From a checkpoint of a small transformer trained on Wikipedia.
Size: 13 layers, width 192, MLP 512 SwiGLU.
Architecture: tied embeddings, normalized queries and keys.
Each number is 200 + 30 x the weight over its row's rms, rounded and kept within 0 to 999. Layers, rows and columns count from 0. The size before them is the row's rms in percent of the matrix's.

# down: layer 4 MLP down (transposed), 512x192, rms 0.0461, rows 115-138, columns 0-95
# gate: layer 4 MLP gate, 512x192, rms 0.0736, rows 116-139, columns 0-95
# up: layer 4 MLP up, 512x192, rms 0.072, rows 116-139, columns 0-95
down115,101,226,178,153,214,217,154,211,243,126,167,183,257,205,207,213,221,220,188,228,215,216,213,200,231,231,172,199,234,231,204,139,160,203,201,226,228,161,243,196,165,211,194,159,231,161,184,190,155,229,184,225,170,220,203,216,189,246,191,187,181,227,249,177,235,169,184,226,227,123,177,128,202,198,227,196,235,222,227,194,220,258,182,193,230,231,187,199,254,224,159,186,167,167,225,219,193
gate116,091,172,219,207,230,220,151,183,144,184,170,251,197,252,143,131,233,191,150,222,227,193,215,168,224,193,177,212,189,179,198,178,224,140,176,207,180,291,136,174,197,208,155,228,215,210,175,187,203,231,174,233,217,204,200,187,187,144,182,242,231,192,190,202,170,210,192,167,214,185,208,230,178,188,222,156,205,225,245,173,177,188,212,144,168,215,194,193,208,231,175,230,169,207,179,160,201
up116,095,213,153,267,226,217,213,194,162,196,193,230,175,218,192,217,176,179,166,201,165,193,184,225,132,244,190,210,221,217,228,229,233,229,193,199,182,135,203,223,226,209,232,156,142,190,217,173,237,244,254,201,181,208,216,163,211,205,160,233,155,171,177,226,152,190,192,167,175,207,215,169,227,211,183,179,193,207,173,152,202,160,174,164,220,205,180,185,175,247,219,210,199,138,237,191,237
down116,101,214,180,192,244,187,189,257,188,197,174,202,214,217,156,200,158,149,185,222,199,197,236,183,234,217,191,182,193,172,229,188,217,213,230,223,201,148,188,208,184,211,241,227,134,260,239,196,224,206,209,252,206,216,179,200,147,249,194,177,165,141,146,206,221,249,176,203,173,191,216,130,173,250,197,174,165,206,190,149,159,181,228,168,199,239,179,204,234,227,140,168,165,184,181,137,203
gate117,096,180,232,203,187,232,195,178,165,222,160,199,200,228,144,152,222,151,217,177,180,169,201,233,205,187,194,242,105,195,219,234,184,260,201,195,134,195,192,191,197,208,208,204,206,169,237,247,180,172,241,221,216,166,210,223,172,170,181,214,231,245,209,148,279,197,139,221,246,185,169,174,210,178,238,174,174,242,246,187,230,175,152,198,213,174,188,209,278,221,172,223,175,249,188,198,190
up117,088,243,210,177,233,184,200,226,174,211,196,222,199,179,241,198,159,211,165,208,190,168,215,195,190,235,220,193,199,201,158,174,130,222,201,164,200,228,213,209,198,230,242,250,206,188,112,244,187,229,192,160,182,173,227,204,238,147,217,147,212,142,151,183,169,143,164,181,141,150,218,226,228,203,201,206,165,232,163,197,184,234,222,269,168,207,154,211,226,216,187,163,171,212,164,210,197
down117,093,199,199,141,214,241,221,176,219,236,129,228,211,253,235,176,199,226,203,198,230,192,223,227,209,142,196,294,169,170,197,205,195,142,185,199,150,188,184,216,217,210,253,208,223,173,191,236,198,259,227,183,198,190,202,169,229,172,197,170,249,176,149,150,212,214,216,215,221,225,221,201,224,179,212,213,257,228,206,189,208,182,187,309,206,182,199,209,230,161,203,242,188,233,212,222,207
gate118,109,196,137,148,178,179,222,203,171,224,215,224,189,226,176,233,218,191,238,214,176,161,192,178,146,222,170,167,196,197,199,244,237,147,209,239,176,247,176,268,177,152,198,227,131,164,160,215,231,204,155,187,209,189,170,188,214,186,171,223,225,245,201,227,232,220,180,214,134,192,248,213,207,236,212,219,179,162,194,205,143,186,223,170,206,264,177,212,196,223,193,214,181,178,187,220,176
up118,103,174,184,227,215,145,240,241,136,152,185,140,194,192,223,236,217,211,214,159,180,160,201,171,211,185,189,192,278,215,213,229,236,175,189,139,176,209,174,228,171,167,132,191,281,239,224,189,233,161,237,194,204,171,267,194,188,137,245,147,215,171,189,177,142,149,217,215,295,174,203,204,168,179,181,183,240,177,232,216,213,170,177,229,231,232,219,213,248,154,225,164,217,225,183,206,247
down118,108,154,203,178,211,196,214,193,216,228,252,226,207,202,159,242,175,262,172,169,170,188,213,215,175,202,184,191,268,146,205,189,210,198,209,191,168,154,148,166,157,258,155,259,174,217,255,159,146,174,212,135,171,265,185,206,157,203,252,208,226,200,198,171,198,211,224,252,178,231,195,193,196,175,216,233,191,204,167,233,175,239,198,219,186,186,180,182,204,227,196,187,194,235,202,176,194
gate119,094,216,223,212,183,183,213,218,236,171,211,205,190,159,171,144,165,192,146,175,177,210,182,212,188,215,181,215,263,163,195,189,203,174,179,204,217,134,254,166,197,194,209,232,247,269,227,139,210,215,152,178,184,197,218,166,238,180,206,187,290,184,234,217,180,205,188,190,165,152,225,238,174,214,197,211,211,184,175,213,169,244,235,209,219,194,158,199,227,226,212,221,185,221,175,190,195
up119,101,208,213,235,249,252,229,177,212,227,176,197,217,231,212,218,149,245,205,224,195,260,201,152,177,239,214,246,172,198,188,157,231,200,206,222,231,222,142,244,223,191,199,166,186,144,174,213,218,158,237,222,180,187,205,147,187,138,279,233,190,194,208,170,235,234,217,168,229,193,186,157,196,271,207,215,164,235,254,192,135,185,209,228,198,226,211,205,213,176,187,217,178,210,183,184,211
down119,099,156,184,195,208,228,211,239,195,212,239,232,210,201,191,166,208,156,237,167,193,227,220,218,163,198,219,254,215,138,231,179,189,228,203,211,194,178,240,204,231,230,210,190,212,236,183,209,181,194,203,198,186,221,189,174,214,245,157,219,133,212,206,211,249,173,235,167,181,152,193,209,189,231,165,136,124,155,234,253,148,203,183,228,212,239,231,164,225,152,227,208,218,177,182,180,210
gate120,093,117,195,157,196,163,236,221,144,273,197,193,211,194,201,209,213,177,196,228,190,191,199,206,196,219,218,193,193,194,197,164,127,242,235,172,187,211,236,156,241,197,175,193,195,210,228,211,259,141,175,225,195,162,221,174,167,185,190,151,171,208,230,182,182,246,209,149,193,197,168,173,255,198,181,165,218,191,168,230,215,154,203,196,244,220,205,176,187,162,208,185,179,241,240,205,184
up120,099,167,225,204,183,210,203,242,197,205,197,201,166,243,250,190,216,186,230,246,226,156,187,217,170,200,189,195,190,137,210,151,189,232,174,167,178,110,195,246,159,188,257,246,198,200,208,206,178,157,201,152,206,139,272,219,203,192,172,186,253,157,238,226,206,228,160,241,202,203,211,188,248,212,213,211,197,227,251,206,171,211,162,220,209,222,184,188,197,185,201,235,151,226,177,195,213
down120,099,172,228,275,206,148,264,161,203,222,222,194,209,171,205,213,249,228,173,206,153,210,186,216,221,259,198,190,164,188,277,178,181,173,250,180,259,231,176,222,194,169,222,219,218,154,200,191,191,164,190,235,197,207,190,181,194,233,191,114,199,176,225,168,194,154,195,166,211,208,203,216,180,194,169,262,250,240,163,190,219,193,219,194,185,207,224,157,193,215,212,181,202,203,233,165,209
gate121,097,244,228,159,204,195,227,170,161,178,234,160,170,265,261,204,209,181,145,181,233,164,191,190,223,196,237,201,183,232,206,208,255,225,136,237,153,213,235,174,193,179,220,184,245,178,198,258,204,202,228,207,168,179,182,159,184,232,197,227,185,135,214,167,207,178,186,164,170,178,172,207,221,197,185,233,125,210,220,191,198,199,221,230,191,192,241,207,240,221,196,218,206,193,159,281,216
up121,100,187,162,198,209,188,176,210,238,210,255,210,197,180,226,223,236,200,201,177,225,212,212,180,247,201,172,242,171,220,197,209,192,173,230,174,206,229,183,152,195,222,166,212,163,251,178,199,227,167,156,165,210,188,235,172,256,155,209,157,161,245,253,169,214,161,182,204,181,175,162,190,210,220,193,224,212,171,238,241,144,184,211,132,256,147,205,180,158,128,207,176,221,164,251,243,196
down121,107,180,183,203,219,174,237,201,182,213,213,188,211,189,194,169,233,227,280,257,212,189,171,171,244,168,186,254,187,258,170,167,248,212,213,170,184,225,176,189,191,209,220,239,188,178,154,171,237,167,209,174,225,187,182,209,244,228,197,170,173,136,207,179,235,209,172,186,216,217,206,205,238,147,264,220,235,192,164,206,204,200,143,192,265,197,214,238,175,177,268,188,193,186,232,284,217
gate122,101,178,233,202,199,190,243,217,199,190,173,157,151,211,198,171,203,199,213,235,158,170,202,204,222,213,201,192,190,182,206,177,206,198,191,211,178,195,227,232,184,215,205,174,185,186,188,172,286,210,223,189,151,236,199,189,160,216,189,227,173,275,187,184,173,168,188,202,195,207,243,204,214,248,181,186,177,212,227,236,160,214,187,235,226,196,154,211,158,129,201,241,262,213,210,177,137
up122,094,116,219,180,166,188,120,227,237,236,203,207,200,235,232,223,190,232,217,199,224,152,199,193,223,233,231,231,201,197,201,177,169,237,201,191,197,210,172,193,174,216,200,191,134,255,176,207,156,208,196,207,190,226,143,173,187,162,202,166,146,195,207,181,229,176,147,170,193,273,193,195,191,179,223,195,287,205,219,192,186,199,219,174,227,148,183,249,162,169,215,166,163,170,170,178,196
down122,098,126,179,189,195,240,204,222,203,264,198,188,181,167,176,217,157,179,201,272,205,251,212,209,186,179,261,205,199,216,188,170,192,234,200,223,169,192,167,203,223,198,180,250,231,164,168,194,187,225,184,180,197,182,165,236,164,256,191,171,172,227,196,215,169,191,220,230,184,208,153,245,211,243,206,185,192,254,182,185,222,237,191,187,227,288,178,187,187,217,184,198,132,193,238,157,189
gate123,096,211,177,211,123,185,247,191,208,183,215,214,154,190,217,199,183,196,184,187,209,184,220,179,166,195,200,182,224,250,182,250,153,189,215,134,197,150,221,206,224,190,208,203,169,201,218,226,181,244,236,238,163,162,256,147,233,228,193,197,200,177,225,187,203,233,185,185,164,217,191,231,205,244,125,266,137,168,205,223,167,215,231,177,241,194,231,190,182,185,251,167,214,234,196,212,239
up123,099,211,202,209,232,210,242,131,229,158,209,221,176,216,218,183,206,249,242,180,259,206,210,177,189,194,177,222,219,222,213,229,234,232,242,252,179,161,188,169,242,213,235,187,220,206,173,183,173,214,201,166,221,226,279,235,216,175,225,197,178,230,218,255,188,229,234,190,185,226,172,219,214,207,129,205,108,123,184,233,191,181,202,234,236,214,181,260,167,266,241,158,179,182,169,228,224
down123,103,184,205,149,210,243,191,236,205,106,227,231,185,218,165,184,253,173,192,229,200,213,196,125,206,179,188,154,188,241,220,188,264,212,179,276,184,226,121,190,202,199,174,228,209,189,207,190,211,197,181,160,203,225,194,150,172,250,195,203,241,216,242,200,138,197,189,216,241,192,195,175,209,164,231,138,198,224,153,167,214,143,146,154,202,198,146,254,227,203,201,200,242,192,221,252,190
gate124,100,197,224,231,266,172,212,180,202,175,231,226,236,191,194,182,185,220,217,147,153,229,229,166,173,240,250,221,194,147,183,192,183,243,217,163,225,195,169,154,181,214,212,184,214,209,183,213,169,246,191,209,226,203,199,214,237,226,214,203,161,258,216,195,266,175,195,141,187,192,246,188,232,289,201,177,216,148,249,177,164,208,212,211,187,258,232,185,233,204,204,213,174,253,167,200,185
up124,099,206,231,223,129,186,161,229,230,144,221,234,168,205,203,169,224,194,195,202,173,163,213,195,184,197,224,215,193,213,232,267,181,225,215,212,197,189,206,199,243,197,228,214,201,172,243,159,228,209,247,149,219,205,173,195,187,238,252,194,270,184,221,250,234,189,149,220,171,232,214,198,207,196,191,164,226,203,139,173,214,190,141,205,159,126,235,171,231,187,197,257,197,195,241,181,101
down124,102,214,209,174,231,229,189,196,182,157,212,156,176,190,181,227,195,136,133,211,187,225,255,180,204,227,206,125,214,229,211,201,198,202,230,198,241,206,179,226,234,194,244,216,210,232,170,222,166,151,193,201,244,229,194,150,204,193,160,168,191,227,240,200,157,259,192,222,192,229,182,175,172,176,193,195,149,173,189,168,148,224,208,230,208,216,201,182,178,167,223,254,221,161,183,182,265
gate125,094,220,195,194,152,222,218,187,180,210,175,178,275,169,185,162,185,174,186,236,225,190,199,175,200,186,187,207,212,195,191,259,156,260,161,190,232,188,254,195,169,203,153,238,204,220,182,189,229,231,224,175,161,226,181,190,182,198,174,145,156,211,216,168,230,237,211,181,217,243,181,234,202,192,208,200,195,179,265,230,192,227,240,147,173,195,200,217,185,261,173,216,184,200,154,222,132
up125,101,179,161,236,225,229,171,159,188,223,155,195,237,183,200,185,184,207,187,193,196,235,149,217,181,229,242,194,218,209,182,163,200,238,199,203,202,197,195,183,171,165,213,196,157,199,179,259,187,173,246,181,240,216,196,200,229,247,187,209,143,179,205,197,242,197,177,166,177,192,210,216,206,217,227,223,208,121,198,184,167,163,197,202,239,242,211,263,173,195,196,248,192,162,188,155,219
down125,099,210,160,210,225,174,232,203,172,193,235,202,172,229,215,194,153,260,180,167,220,191,169,147,218,197,174,206,264,178,233,203,218,212,209,243,175,186,198,174,230,143,199,193,165,248,228,258,213,246,263,214,170,174,180,177,155,207,239,207,234,230,199,201,188,192,185,143,171,179,207,243,226,159,202,205,200,174,231,194,213,226,168,185,194,166,210,204,133,209,186,194,206,195,189,188,226
gate126,101,218,259,165,180,176,153,209,173,212,184,158,221,200,243,190,188,179,172,167,229,191,211,149,160,164,166,201,214,188,148,229,204,166,182,217,226,250,188,210,142,199,240,205,243,226,218,295,183,209,220,196,197,200,149,187,158,248,158,220,173,221,244,231,200,174,178,226,237,231,211,192,192,232,268,222,191,162,245,153,185,170,193,159,201,265,216,192,257,198,182,128,185,129,246,186,197
up126,101,204,219,162,208,194,168,166,191,224,201,218,198,180,216,191,270,190,167,216,221,238,169,237,254,193,184,193,194,236,173,203,199,161,190,167,252,196,180,212,150,233,178,167,156,242,195,193,168,172,153,218,254,169,201,168,194,188,146,272,123,234,207,212,218,178,186,187,250,170,223,205,204,230,205,194,244,198,181,249,235,222,259,150,235,214,196,179,179,171,200,201,245,222,199,223,184
down126,096,252,181,255,197,179,186,199,158,199,183,175,190,199,184,210,186,212,181,226,188,176,229,170,233,264,192,248,141,193,214,203,187,201,199,143,150,162,257,207,210,239,165,176,176,197,222,233,228,200,159,191,241,178,241,230,236,204,229,213,167,232,210,157,180,192,188,214,188,242,239,165,182,224,199,219,181,205,192,227,171,143,201,208,187,204,216,203,194,259,146,196,152,168,245,134,186
gate127,097,148,186,212,200,191,272,190,199,148,206,140,198,217,186,181,216,193,237,192,242,239,174,188,226,209,201,208,209,215,212,107,204,222,266,198,170,218,178,185,173,186,189,213,187,197,219,236,220,222,220,168,206,153,244,265,221,208,226,192,202,198,180,225,224,211,208,156,209,148,186,212,235,238,218,183,182,201,133,136,168,186,201,244,190,221,207,200,182,209,196,174,200,214,200,208,182
up127,100,206,183,187,184,179,197,202,200,155,186,215,159,199,259,245,167,213,183,256,224,192,188,228,190,177,196,197,169,204,228,178,218,212,212,185,168,197,207,205,237,209,211,208,173,293,177,132,197,142,197,179,198,226,147,133,194,210,175,180,232,249,150,199,136,186,211,235,166,192,234,152,223,259,286,258,174,232,198,202,230,193,181,146,188,179,251,189,169,227,198,202,212,187,228,209,155
down127,100,211,145,212,192,183,213,218,181,211,226,203,213,217,240,256,229,241,177,145,176,207,238,268,205,134,209,210,183,204,215,214,161,211,190,278,224,209,212,184,231,188,222,204,193,200,159,196,178,171,195,206,222,173,145,153,246,196,209,218,193,203,173,232,164,216,214,229,203,226,193,153,228,198,288,172,197,179,196,215,219,187,158,209,164,205,228,158,212,140,230,210,192,187,198,203,184
gate128,102,201,208,189,273,186,208,169,164,181,167,197,217,186,170,221,169,242,159,205,179,225,246,193,210,218,204,213,241,211,211,141,225,225,189,202,206,192,189,111,221,189,209,181,184,210,222,166,188,180,186,186,202,203,215,186,155,146,199,197,158,216,185,165,192,211,224,176,162,252,243,209,183,191,167,199,196,161,159,219,239,181,159,208,159,211,213,222,210,204,187,213,189,219,247,209,218
up128,103,202,140,180,198,226,186,272,245,214,131,254,133,195,219,158,184,224,243,188,263,154,237,237,192,197,230,236,163,171,195,204,210,195,249,130,230,121,208,164,149,239,278,158,207,176,160,199,220,230,190,185,210,214,170,154,160,204,159,216,210,213,225,218,220,190,229,145,266,240,229,198,207,188,195,190,176,151,198,199,153,204,200,199,201,204,197,167,192,244,193,192,291,178,202,220,191
down128,100,212,194,125,234,240,211,168,203,157,217,160,204,184,202,217,201,203,188,189,201,229,234,186,198,185,251,172,220,188,146,183,225,207,233,224,180,205,190,176,249,195,178,216,221,242,172,185,194,222,221,240,227,135,234,187,190,199,253,224,223,210,210,184,203,181,238,209,124,213,245,235,155,213,169,265,159,195,164,164,237,188,194,191,170,233,240,238,124,156,194,189,253,197,252,199,213
gate129,099,168,171,176,181,210,186,227,176,190,157,240,254,225,171,208,237,198,193,192,212,200,172,182,193,260,223,215,227,287,222,142,246,158,186,233,217,149,179,251,203,167,235,196,221,238,248,183,213,218,216,160,148,202,219,193,187,172,174,199,173,193,209,217,237,186,187,202,169,166,223,234,174,165,219,198,246,198,237,223,221,238,183,196,218,164,193,193,161,215,236,219,159,218,193,218,262
up129,095,218,224,210,222,193,205,221,172,240,204,211,254,209,163,225,186,184,227,223,207,170,233,154,181,199,206,181,212,180,205,196,209,231,192,251,189,143,178,225,229,248,159,153,183,180,172,198,225,220,200,280,146,234,234,231,250,206,174,228,185,217,171,182,214,232,198,247,240,193,186,171,149,246,170,202,206,184,178,192,211,166,178,229,214,163,191,157,200,176,185,244,186,190,189,169,202
down129,098,170,170,211,211,228,205,129,259,184,216,158,223,226,206,172,276,210,254,186,206,195,212,182,212,178,164,232,183,209,253,199,222,219,198,188,179,236,174,135,244,182,214,151,146,205,119,181,191,208,216,146,244,149,211,158,212,178,181,203,208,224,171,148,183,224,193,191,151,246,185,235,246,207,193,230,140,198,184,187,203,191,216,184,230,178,189,178,195,182,250,189,213,164,171,264,207
gate130,099,215,203,206,205,174,186,176,170,220,167,207,192,186,194,184,220,220,207,187,131,203,226,165,186,187,232,196,190,161,175,229,210,172,172,191,192,144,235,211,187,178,163,180,209,253,200,236,269,180,195,192,193,225,227,215,163,241,190,275,213,112,202,215,198,229,218,187,216,204,229,216,180,181,214,208,201,237,235,180,181,165,187,207,157,182,250,207,192,176,174,186,221,149,170,214,238
up130,102,236,207,187,186,212,240,170,190,199,215,209,226,192,188,219,230,190,180,174,201,216,188,191,283,179,261,205,206,188,187,193,158,232,195,227,205,213,188,161,212,191,149,150,162,220,169,213,234,208,220,211,224,191,211,224,186,175,201,217,161,194,251,141,105,206,222,209,179,166,195,200,220,238,191,234,206,236,190,204,193,221,183,203,206,217,205,233,231,226,188,289,216,214,228,244,144
down130,099,197,185,171,197,202,235,222,214,195,223,208,219,195,195,229,172,201,217,219,228,171,223,196,230,164,226,237,203,191,211,235,212,194,245,211,241,199,206,198,183,166,158,207,216,200,201,193,231,254,196,213,236,155,210,230,208,147,199,145,190,160,222,206,120,183,223,196,186,242,171,215,190,157,186,201,146,234,163,228,141,175,177,144,223,185,242,210,210,207,239,249,205,219,188,196,155
gate131,099,195,198,204,239,161,219,206,164,205,242,223,185,177,202,152,200,192,209,198,193,160,232,172,215,168,175,220,117,179,184,246,162,218,187,192,211,233,218,141,246,227,160,274,161,184,256,158,224,191,210,164,176,194,238,215,191,219,229,185,217,193,236,177,156,193,231,183,200,181,204,215,210,169,165,182,216,124,128,232,177,227,241,213,175,271,171,192,196,205,212,164,180,179,219,250,179
up131,096,253,139,213,255,204,226,202,257,213,229,227,225,190,164,257,154,175,221,111,209,202,140,245,202,220,199,199,218,181,181,254,237,199,199,187,237,197,215,187,147,246,205,140,206,256,214,154,148,189,235,166,196,194,201,228,225,215,214,219,185,201,212,161,200,235,207,199,159,241,186,208,219,228,201,186,171,187,239,246,155,209,223,227,218,215,188,157,206,164,220,227,209,214,234,166,194
down131,098,215,207,199,231,201,190,189,202,178,169,220,185,220,215,159,164,221,176,178,204,182,256,190,143,217,158,214,196,258,174,210,170,272,214,180,202,182,232,268,245,172,199,163,144,218,204,237,218,234,196,173,147,212,220,201,197,249,168,219,215,216,184,170,228,157,189,162,163,219,252,205,196,205,209,237,238,222,166,148,201,209,196,195,180,145,199,220,215,222,195,215,254,193,229,158,166
gate132,104,186,224,238,202,203,178,206,227,267,158,188,251,143,190,217,191,214,128,246,165,189,174,253,175,242,195,194,192,193,200,207,208,206,203,197,216,192,214,229,239,196,180,178,164,196,219,247,218,203,225,211,218,170,256,170,215,182,174,221,228,223,204,194,205,206,208,158,187,225,194,220,260,249,171,176,209,213,224,154,154,245,213,261,173,203,245,232,183,207,210,239,214,230,191,208,195
up132,103,176,218,143,196,246,137,152,193,193,227,215,247,138,239,236,199,233,189,170,253,183,245,187,192,167,195,192,186,210,202,205,210,183,221,201,204,159,206,252,176,250,259,187,210,194,206,250,172,196,203,176,169,213,161,193,191,257,214,246,186,202,234,211,191,208,203,170,239,218,226,208,277,178,205,173,201,210,171,187,250,200,152,199,222,206,246,208,196,205,190,138,152,183,195,240,158
down132,103,168,172,140,219,235,215,229,224,208,202,266,208,223,258,208,198,169,188,228,105,248,207,194,271,193,189,180,207,219,221,204,172,205,207,276,162,250,189,234,197,173,233,210,240,201,198,199,239,239,235,170,145,253,224,215,170,223,216,190,209,205,209,219,270,180,176,173,190,160,166,215,171,193,217,221,245,226,195,223,208,243,209,248,235,189,200,176,228,209,237,232,161,193,209,201,150
gate133,105,223,199,183,155,160,245,196,239,133,184,218,159,176,140,190,253,215,213,214,234,193,196,194,220,213,168,200,201,188,174,219,222,184,170,194,210,212,209,191,207,245,240,161,170,221,197,134,200,226,200,212,188,186,208,190,196,144,186,131,212,204,212,281,238,157,220,166,188,199,180,258,202,227,182,185,210,175,228,167,181,216,219,214,172,167,225,215,281,228,164,142,200,202,193,221,212
up133,104,196,253,87,141,200,218,250,214,191,194,242,241,184,217,227,172,206,192,219,201,171,206,212,224,171,140,166,193,194,192,193,185,218,227,226,251,217,210,203,126,202,221,196,196,207,232,212,207,194,217,214,258,191,232,162,149,138,205,220,287,188,215,187,207,199,215,195,194,182,189,176,194,229,181,205,169,232,241,216,214,221,186,231,161,221,219,194,223,154,174,221,199,201,227,181,235
down133,101,214,221,193,146,171,199,233,218,214,157,197,225,235,236,210,216,187,153,193,184,206,225,187,234,148,244,237,180,175,189,210,210,238,145,204,170,219,187,161,175,206,213,206,159,171,203,159,184,223,174,205,201,155,195,264,175,200,206,230,175,196,194,204,232,193,232,230,180,179,162,159,153,214,195,173,198,192,196,194,251,192,215,247,220,197,121,249,209,239,203,231,206,222,210,207,265
gate134,101,207,202,227,161,202,179,156,183,217,240,232,164,141,186,211,183,202,181,182,192,186,197,208,179,204,178,169,243,155,236,149,197,224,189,210,236,215,209,219,225,165,198,183,230,186,182,212,236,229,266,247,159,178,206,202,189,250,196,192,245,210,245,184,139,161,178,193,161,194,217,226,165,188,193,253,197,115,170,234,213,204,213,233,198,227,238,207,242,249,242,220,210,238,253,201,237
up134,105,212,150,257,217,219,242,160,188,236,180,194,161,177,166,236,224,154,187,197,209,192,237,221,201,198,169,202,171,211,134,226,192,192,211,117,235,156,197,218,188,225,218,201,247,239,220,212,209,182,208,167,255,177,191,208,218,205,136,164,208,246,225,186,203,202,222,183,214,179,233,169,217,187,195,232,199,253,276,229,188,203,200,175,209,157,195,232,233,166,221,184,174,218,161,196,227
down134,102,144,199,218,199,165,177,205,173,220,187,161,194,200,241,189,202,208,193,228,199,200,189,244,146,220,223,241,223,186,177,169,199,203,172,149,177,181,200,170,224,197,230,232,185,224,248,227,221,214,169,181,214,191,174,232,239,202,151,184,197,184,211,127,209,209,222,172,195,208,249,227,237,178,164,216,207,254,227,188,230,200,179,189,200,159,196,231,194,213,237,201,184,222,281,194,234
gate135,102,174,237,188,231,171,230,206,207,179,159,183,206,222,215,201,151,213,191,126,220,215,191,228,223,155,229,256,169,182,216,232,220,143,179,265,240,206,158,146,227,216,220,141,240,159,270,175,222,234,255,210,243,229,194,204,213,176,216,220,154,170,179,168,152,210,178,205,178,165,268,201,231,237,147,227,122,201,185,219,193,191,206,163,189,177,190,237,179,160,199,196,153,173,204,199,188
up135,099,199,223,157,206,245,225,167,215,175,230,219,210,180,234,267,178,186,176,258,196,192,182,248,253,159,167,164,175,241,188,239,197,185,177,197,198,205,198,208,193,202,197,251,234,180,183,180,190,150,219,140,191,244,179,225,121,173,263,208,179,226,227,214,175,152,190,204,213,225,164,211,175,195,262,143,131,190,164,192,213,197,187,165,253,232,215,237,159,168,184,251,160,228,186,176,246
down135,098,239,180,224,211,222,199,171,178,231,216,152,179,164,180,231,146,173,182,294,203,165,180,168,185,206,180,199,171,191,235,235,213,209,248,152,184,236,203,237,190,195,212,228,205,229,212,212,200,206,190,223,207,192,222,273,210,209,219,138,180,215,248,216,191,176,158,224,218,206,203,202,227,200,206,218,225,181,200,176,220,221,225,142,200,271,201,233,216,164,204,172,166,233,242,207,180
gate136,109,218,233,200,176,193,216,204,233,185,180,157,190,218,228,230,182,146,207,177,204,199,136,199,150,206,222,212,230,140,241,238,161,189,197,198,192,192,208,191,148,250,178,208,170,189,192,248,256,171,236,143,190,160,198,155,174,240,183,179,171,169,206,247,132,187,181,165,218,226,184,205,132,145,253,173,208,221,231,181,176,207,252,174,204,192,238,174,191,215,231,166,195,196,250,209,236
up136,106,153,180,173,188,196,229,225,175,200,193,159,206,216,218,193,165,232,171,219,204,253,174,247,168,188,218,226,242,165,197,152,161,182,261,153,195,156,190,215,198,174,247,229,147,163,183,178,218,180,271,186,230,231,167,168,205,174,236,182,272,215,197,258,210,149,143,171,212,232,228,145,195,189,214,204,237,124,161,172,259,184,234,221,184,254,159,206,190,208,216,192,212,186,181,225,208
down136,107,222,224,207,206,261,209,188,176,227,202,212,208,148,201,207,189,233,218,180,222,247,231,193,188,173,192,191,182,193,167,216,179,214,180,226,179,218,177,266,182,175,219,192,140,217,202,182,164,154,178,169,212,202,151,212,179,203,196,189,228,201,187,233,286,187,236,183,188,201,210,217,217,235,210,184,166,210,197,155,176,224,210,175,226,218,177,109,181,237,192,228,190,189,242,202,155
gate137,091,146,191,243,256,190,158,163,242,191,195,172,158,162,200,260,166,202,255,256,250,183,295,264,267,200,179,241,168,176,150,207,224,215,218,239,209,219,159,238,181,199,185,238,173,214,149,215,237,220,229,195,242,205,211,224,162,187,172,233,205,224,196,173,214,178,255,231,192,136,179,205,159,156,162,185,187,282,240,220,211,190,194,150,157,202,228,150,234,204,178,210,214,238,240,247,230
up137,098,159,220,192,239,165,206,211,204,207,219,268,201,207,181,172,192,224,160,218,223,180,191,212,174,176,186,194,201,215,282,196,150,183,176,245,219,181,228,251,203,190,247,185,211,187,239,179,186,162,200,211,168,191,193,267,228,228,159,171,186,240,188,158,229,173,216,190,213,196,205,212,206,183,186,235,270,153,236,170,150,145,123,234,183,211,202,272,129,194,235,167,174,220,170,223,177
down137,099,231,199,228,188,215,173,133,164,194,194,225,166,182,168,224,193,211,211,203,250,231,210,228,222,158,221,194,211,202,219,250,223,244,215,214,186,201,269,198,195,235,192,188,174,224,216,203,199,200,162,184,169,171,155,219,235,205,285,245,247,154,196,225,127,234,217,192,207,198,214,154,152,174,234,205,224,234,227,169,215,139,146,141,175,233,169,161,253,167,210,186,201,169,189,212,181
gate138,109,164,174,208,183,155,172,221,224,149,194,209,236,185,226,215,158,204,209,222,231,205,174,251,210,217,149,197,201,273,184,188,182,172,197,202,275,200,156,201,242,159,244,186,201,230,193,231,245,229,170,222,217,242,220,232,249,222,179,229,208,242,193,205,180,182,163,231,209,177,241,229,156,197,186,206,202,174,183,257,221,225,196,169,178,177,169,251,205,178,175,206,168,201,211,237,195
up138,106,207,259,234,208,180,196,183,176,203,199,167,187,152,163,223,216,205,140,214,185,182,193,122,222,230,170,181,158,223,178,165,183,202,153,206,223,196,224,214,199,190,205,254,153,209,239,236,153,207,243,184,176,227,120,188,236,211,228,202,205,124,174,215,205,210,210,155,235,199,246,219,196,152,243,169,239,261,175,182,179,168,199,193,194,175,184,217,180,210,165,225,165,192,210,218,149
down138,102,229,249,205,219,201,165,159,177,215,190,209,212,160,174,196,180,232,171,209,156,192,223,189,224,192,153,198,163,198,207,231,186,184,220,184,250,184,202,193,206,186,180,255,181,209,245,205,233,193,230,182,142,241,184,202,216,170,182,204,160,276,237,159,247,177,186,180,229,177,230,137,190,180,239,202,221,257,163,144,172,230,216,219,229,203,177,189,167,201,219,214,208,180,216,216,208
gate139,106,217,189,198,206,211,214,183,231,196,179,209,188,190,250,207,223,104,175,228,191,215,208,218,167,257,184,194,187,204,178,208,195,217,185,185,191,215,196,218,181,196,214,182,186,238,262,156,174,220,174,238,214,195,210,183,197,211,217,175,157,128,200,204,161,208,214,209,160,195,220,207,264,219,209,185,149,198,186,208,200,226,252,185,219,223,260,205,198,238,219,199,176,208,256,166,263
up139,114,177,156,241,172,187,203,176,141,208,185,228,224,174,191,214,220,220,165,238,183,216,186,238,171,242,171,172,220,223,214,176,250,205,252,224,244,182,257,154,192,178,112,201,251,161,182,207,231,189,234,236,172,241,194,170,137,176,201,194,190,165,209,208,191,192,198,197,234,156,202,234,157,186,183,173,206,151,218,179,188,189,171,183,160,186,217,156,180,217,211,204,175,188,193,173,155